Each number is 128 + 24 x the weight over its row's rms, rounded and kept within 0 to 255. Layers, rows and columns count from 0. Numbers have three digits each. The size before them is the row's rms in percent of the matrix's.

# up: layer 2 MLP up, 1024x384, rms 0.12, rows 350-380, columns 320-383
# down: layer 2 MLP down (transposed), 1024x384, rms 0.111, rows 350-380, columns 320-383
# gate: layer 2 MLP gate, 1024x384, rms 0.118, rows 351-381, columns 320-383
up350 103:171119140135123123152137129157134162153070106143100118094122145125159229121112167090147146102174143134152145137129135102171141163128169117126152099133126105150128121139146115138094088135154131
down350 104:116140131167127088129130158109120093158124142147149148102121102114075093099148158136141151150128142146102142140123170128169111153122106128130099135109121147146181160125125066145124128119167107
gate351 099:085098114099115142177163092114155170149081151127102124142115168111117115137112124114148142152091134156134118122140107124134129152165162165106136095164151082081125125081129027121114129181105100
up351 099:146137129160146131153127150161132133184126152133121172136132125145133131085095126116131116127125136138129150145100107136128146118132118154142071123133119137104142182104104179129113078099114124
down351 094:083159158065106173118092106105110155138137098157174158144130117119130126122158137091117172130142159165171141161156110135120085092125126117142130133158170097129154099118159140114126134120068127
gate352 105:128151118104136157085133144149100127128142117146158137143137117115132087113138164087096172153133112122125140097118190092123138156127104159148118153152117099103121100146115102117094121114127135
up352 100:132112112148131114146100147094158076112129110143099139133118133126102134122110103152080129112102124090132109130145113121073116136084145096144168097152138154183171166127114123119130116159081144
down352 097:094114132148113123135166097126097142135126119130117148110136112142143142152099158147150129103100137135114177093153123141128116120161089129183073123162119178112091123130169120139121116155094114
gate353 108:147093157159113119126135064101121159144168138117147122118137127115140141098183142139119158139118085141133085068140113152112110122152129133158095139127142129121119118147102127104155120087118116
up353 106:148142174142144121110103099137131097111127160121130100120139080089178125132112155118153120122176111156098123121132114103121137153115112138101109104123133150114115125160170109127123127158136122
down353 103:093105142131146118137102162114123135109102125137116162152124121140128155163132109150096105192087122132128154088092151141159180120113134132120136077130110125122123092075099137150144141146119111
gate354 096:114126122146120119086112168129123127160176123138149114176115126170093136117160141143144132152093166132073127130094176146162146105132148121019144107115103174071161146092100127098122100104100134
up354 103:126141145060103122177157125132130138144101112142107112125163156136097072163093132132105118066091129091138146138134051119155108127140120110186117109149112129139088149112119140146136125110131066
down354 101:136131090128172144125148149111102144137133188139149149147090122121149139145107089126130163136128123177137125130117126142099152155117105168129162144108125138102159124133143157125185139164114112
gate355 106:142121131143112151112139095096150139154104093163132142112137102106158167153146135114088096159129140155141133114096105163114095166133138102108089129106146172138159126126122114135131136115126174
up355 102:090149109186128120124137115102090091117109144125090131118100108149109132151126100116108154145150143100118149115129157116088115143124148138154136128118099090145115154091148125116125123135123074
down355 099:156115142113106102143128098149151115103143137116136112131110140157162148126155158139127144099173121112159164148149081098096133132079089119156147139174124166120116147113144146108131152102135155
gate356 097:110149142141149149120195147136121134146099158130122108097137089144147131139139111138117100111128109125083100139208185108103139146133123117149132171116138145098121121150120118134104112151160103
up356 103:116129149122185135132159196154158148169092164136106102101093107135143092119164121127144111139176197113105131139169149092123131123149120144120152133143133153080107137122117106134115124170133131
down356 096:127129128101109142117110112109162125148137081138180128128109119144162127086119129099149106091095104127148134104116163117063144108128138073124120152090139102152176084164149091125124121128182090
gate357 098:106096107119109171119120137164094165144157106165134126075145159112098157125133106102089103097136091125101125137157154137116075150155155126173119140103131108159141129114160105170135121125135121
up357 102:121114136096143131183119144153157148062106100127092152134120107105114114132151088170153141098122137121107122140114105094139095106146148148156090138074128150137109156140134146119154141135107115
down357 101:118091110145082127089126100108135157097125169184144123121167154128163176130130121092108140143109167130151067125143161129137093145091126160168137183158133101157117111121155161126122117087142119
gate358 103:136131145146135134135151104128125104108092116100117100132139147095132164133123110128151173108114142169155114126138122116195113165123137135131142123105141113148127122147164162135146125132136127
up358 100:205146120122131123120124164080136140155126107101110151134118133143141109096122149119152152172144136142105130122151114135078098115154106147139142116132148111148129092129114105107188150111139143
down358 103:144149163124139130147107145146163157141100159164141197181147114157137199119126146129130139150090147097118116082117116110138151089114133134167139131120152147118131142148136149073123140094108075
gate359 099:127109154124129115125121111141129163142149126069165150121131118134128124124150124145093104097108156143130137132143129115163146062132128150144154127133121126157154092161161127175133134139152180
up359 095:136145058120116123152097148082141090121162095159096141096113136160102103141162125119172128126130156124142113110131075116138134157124140121150122152135114136114115156055105117112134137133113128
down359 102:120084093162160146147141154134164156137125114138115126108132089151174104106134098149123115100091154152166128145135126126128127124096132094130149118159128174152092103107124143126110157126148162
gate360 092:155136122153145125068106118122133114104145117146167110090124132156105122120126123140150127084141149111134126154114123177147168099122101168126154146133107135119114190140108134146136172099098134
up360 104:102121077101095111130137140119124139146154144093104123120144111100150130161125140134117144140126105169122140100143145085122123159132118090106080145098100127114130109097189091143099114138157141
down360 105:128134130137102128139110144132114116154157142107113157134154116145136140178126175118115126164110141109165113123122144130133129129079137134094112110136116173091080159127119144144146165125105128
gate361 089:096095156119118117128139090104171131121140132107100157109130135137139135132120157136122175146131109140146125101168127133182147126133142125114096135138136156141158132136126137087134107117140104
up361 092:148105157130099148148100136134093131139141159122093120123157122143110120101109131132166141159102072120120126146127103102088158125114152110148150110096135171137096101148098128144126117102152114
down361 097:144149171136137107158092143127150125103157109098126162102156122124134112183148146133140096125082141118125128123134149093131136143103127167133121108134138116120134107102075109143163143128143127
gate362 105:100121096104159108138144165137111097097132120145122144106133117082134123152140090156149124142075117119106139137147150143133105127133115136142149145148107167117112107153122132131071119121150150
up362 106:156096147157135150133132101133122160177097124115146141144133105178116098115115148128144146105178159129107110120126110110151147116119144127092140101129168160117137104130167148128152111126098109
down362 102:091158112142107124126121087156151135156115121102103119123135086127113116122136120107139105102121101134119109177133126144134126114131176123115126130155106131165123088141133109100114160133085109
gate363 096:124107142128118154147143122082120128121132143145128130134114097153134130143102140184131134116115121129133123090136106089139083183125119152125124125128111172113127165106137153135171133098135132
up363 093:132128129148127136086071123169097087126156140088131121113124135112125112080161092090126124132151116101056115143113156161108149113104143145124168162147126111156100171120107107145124119106137081
down363 093:110120143166154089155131130100134139147134123109148110145148138155149151173180140168115128145125124125100112084109106157150110103146105142121152135142095130102097139118133129135120089151083089
gate364 102:128087104136100141132103156153178096139148140179135153153192134121130100123112089083149141114131153142161103156151114126128182136124164139130136148106100112157148128103139158106118139107137118
up364 099:169181138148104120127089149106115143110114124093120144124140117133111144119131151132158201086148155122139124148122143149105133134140114092146129137134120143118141119090080149107143136086146143
down364 099:116134114161139174138143109127113138168156121127098106137101131149172155124132109149077144114108054102142137141102139155178161204089146093104123128141118111146160175151147100179123153094145108
gate365 104:132105122129132110157108123127117122112167124166140130159161140132132138120108132090111090136156118101147152124130114095126140093129095114136184153112216159075102109160123145142136097161150133
up365 108:124112127131134105126136136125149089138182103111113122152130130145073139152106101108095114137136143126120167147126143135117122152087148080171118128138146166089132130148125141159115125130128107
down365 102:170166167090121144144108121183129138119164137116116144103149120137119122081127142131127141116143157129105099131082079138121127111073133111125148143092172149083138069114120131093132114128164165
gate366 099:145153114132102135154164132139112191151152140133116129098114104100134145140163110167109150140120082107135107105147145091106160167197138119213082131103121135132174114131106121098144127155156126
up366 102:138109125138141151143131162119137097134106100167156114114131104104127153150111108121139114134122173135118144106098089121107114134118122139099122132133164117141083128161150133143120156151122142
down366 100:166123126111159142097126130140165148112164140138092098116089203124121144129122115147122128112127111103111092151124112163167102124155122127164154114125133085120143107152126121107089138095115113
gate367 093:129115162127062154150114112122145154120125157084108107105148118085116144155125087099151158116103109121135086143173131072154138130142148097118140136116124106166164146132162121131143092140161118
up367 109:138122146140088125159115144099135153144127154102120094112141121077095123146148077108139113158123121138157107150121149158141099157175129099133127126145147117126147179124128122156145139103173093
down367 098:102124150152142150134101144155116163122127068126130095085162108142135174130141064115133132089127144126143115155168133128077108136136136139196117153153150129115155143102127133140141142132170061
gate368 102:132126120124125126092159083121159142117114122153093143107105105121126152141146112101125143201151164149128157144140132133151167092104123115073098103082111112098126157145090124149085142110133162
up368 103:104149072123134100139137139165132146153111097165073102143144106145181191099136070139129119084105142132169138136129144118097149095122065115126138101118147107117080063123115096119128146102133130
down368 097:121141124074154133125146064115115144112094142141076129145118101149095156141110146130116163123162128189151125138084142115182112141106102099108144147108131135104115134128111178093100144140134159
gate369 099:161113137143098170165136111137110145164115120095078154093120126127065147109148120050192166095140107116140103112168151196125080122105124160116117103114126128134098179128142103123144141104165096
up369 099:157153145133151157144145109160113143114084150115158135168110098135129152127093143131170118095120123108106151143138121141138133135153096115143121120099153185104098134131141156121096099096103136
down369 102:126141148107134167156120144151154148105080119116122146122131135154141116133129160170109130157122147130125131119146141137112097070123153108163144144134086129116115101126126079164134133136135123
gate370 094:134151104150118130118106129081110153117132102182133101146170100134155130106144126102116176158145133162174143102120135125096110129154087156152061135114154105111116175091136130136122146081153128
up370 100:127141169160153098125112169117093136076145162154111133125148128144094132136137163108117162116170112109134121104156139095151126142182169142138107158124156143132089158107123154122120162121152122
down370 100:104125134124178153124141093138172151095125174094124123096138111100095142148157129114126110103101083160157124079099121135122120129149122123109107095142132109143130135066137120151055160131210136
gate371 106:128105136150142136130150145139121143154104096126127132148151128167126133116128169134114101134113162166117102133130073139140106102119135088138170137105111164115126158136127157040105115177134102
up371 100:144131095116100118107107066151116115126143111133177126104097150113139147190112126158146136166129093165136167065117140120146152151126182113144090097115192113146102100100105106123136110158089100
down371 102:178117124097168141125109132134121106137123144106110139114128140138143111127100149134126084144121091132104103155121143122099131131131117140146153173094151132110109129122146143143154091134098115
gate372 099:110178103136128129120130161118128152137125146131096109143120115081139165157155102166108092047108157103136155154150139115148122120130112147155147136111123148142128104145127153129125148125152158
up372 098:125164155119075113092103133138151122132115162094147122145127113174166138162141164117122112114128097122111120144155134129158082161159158145152141142108124148100169089150116121141108107134150112
down372 099:082133159126106141094113131158120144136092121129111086107145130131130101116103084132160124139159085110112119135122146098102097155136123093130122113123170140158145170158125139145115131130183137
gate373 098:131114122115104150125124112115139129133151102141117113141124117118126147133096132128115115126121092149124095152139131101140135108125133135145115123113155107123128115126096150141141099148117140
up373 100:114123138120131179123121111122111101133145114099099154156128118175107098132148168112137132199081124130125116115145124125134093132175120118147110163130158122103137126118125160101147137124101147
down373 094:132125117127114195146132137117146173114135151111160119179111089123137185089143167135100132108125102108113116162111142124135145121141127105070127122129129151090156114111113130114120159154128115
gate374 096:132143145161170143135134123157103139143132121091115062193178119115095079096147149074166107149151152127127122133179123143084154114119115161119144198121101121150105132159152133133173116178118111
up374 103:107124100088116081088103113148163134116131145138147134114122146124191142107107104131117137126134101134115114121109116132161090120160129114119105125118133128116150082147094151118149131101125135
down374 101:124083101145164121146141131092108133154117169110130157112132132169120153125129118119117157131179115110077152111144093089165142123142071070123132132135137098122100149187131163120161098123084158
gate375 096:107154096147145128143145136116118105140114105123107132122146115085130176117096093144110130094086101135117135177135097123098179121085147117137124126156110166074105140104185157139126139087108141
up375 095:107157150140093129122068136127079159147177140164180137096133125159098103140151101139131159123157105124125126111105136119104168166138135131117160107101130113112131075084093124109120133095151119
down375 098:133171124112121127163125147116148143133144152133117115113080160115093080114150146117160115113123095133095088099137161125134119139106138083132114148202118088128123142166122137128133138155132122
gate376 101:109127077161153105144109146129128125140164114139131113154165142118118148136127164165133106134097099144136113144141166095156095122126135108142121098107100136089161122129144140140141123141141144
up376 100:132116069109164087101101153115153120133139061146139145113165149154108141147153110164114108122132116125093133140175127159111081117111177150167110091106133118109119112168113129094089140159101127
down376 105:125140105110140122110141109109182106157119093129133103136167118123108147161174130113084118158136116141103151137173123127133164119144155144132102099115113116130148074161072151113097163180161149
gate377 095:098108114175120130143144130115149155141130110130148107151154127097091130119149126109151128128134100135173145152126171124147125156104147104135122122142168137100108156090118091187148109148121146
up377 095:126164140105136156184110154141093137152132128189091136121118085105112111100103134158126187141149098128148101120174146120129145170130136123148151153101134142124079114135092127139141129119073086
down377 100:097172149110147109146142118149110152105160128156121165160138077118121102146132107112075146114143120098102097095111127107076100119120074144167111166127091132120113060128123156123105139118153157
gate378 101:213125152129155113107161134149126127118150118155137124119130121147131121115129156093146079114118133140126136116061113089097160097143104117120106101078119116141098131147133113128123144152115123
up378 099:135159165123141137139128112144098140142207090124122175101142129141094162124116119129145132115153146115089110102099155125109142144137099110150095156140175102175121137152127128120119181150139124
down378 099:121158159158118112132126142181105119126121177095117143178115098125136157123109110107194123098136142155118155146165128116110133119126191097113092157145118136133144128135118126129132117106083148
gate379 092:153166181149164097140091110121129107112120142122103096088131171137121138105107100117158125118100054139140136162116134093119144107103125141125121148093118088131120128170182140142117064132105164
up379 090:132111158134149096142119111127136077110107125134104115115126191139130154093115136095147154127127129152103107127129139079125174136127135153112096126139121096131118159173153128147114110120107128
down379 092:135079177147142117159121138112108122139080124135089115148125152104161139123153158112116149181081123139118120096142168110129204161140121084136143101124084133111132109114090130146137152132154124
gate380 096:132104121169079147140115180100141176155161120143072094126139094169135170183136128110087144116104128147120116158093133113120147155123121085129136104136164160166105102175085147122150137116104132
up380 100:088131113129127107128123097173152098115118136140159163115106132122138114085120146137134117117121150126142107115123150152110120136170114167099108133129124116162145167138116103119150098092159151
down380 100:110109137138134115133153132157111155114139116140151075119130127168140154148140132135098108121128122167125102167130123171048110109115089109094078142125115140111106112168083188134153120143121163
gate381 095:083101066171142095111147139145140125135122124138195130087161134101125121111111147151141115081142113110136120112108137085133138154105107131149171127109159129100164155161151096138134121141157121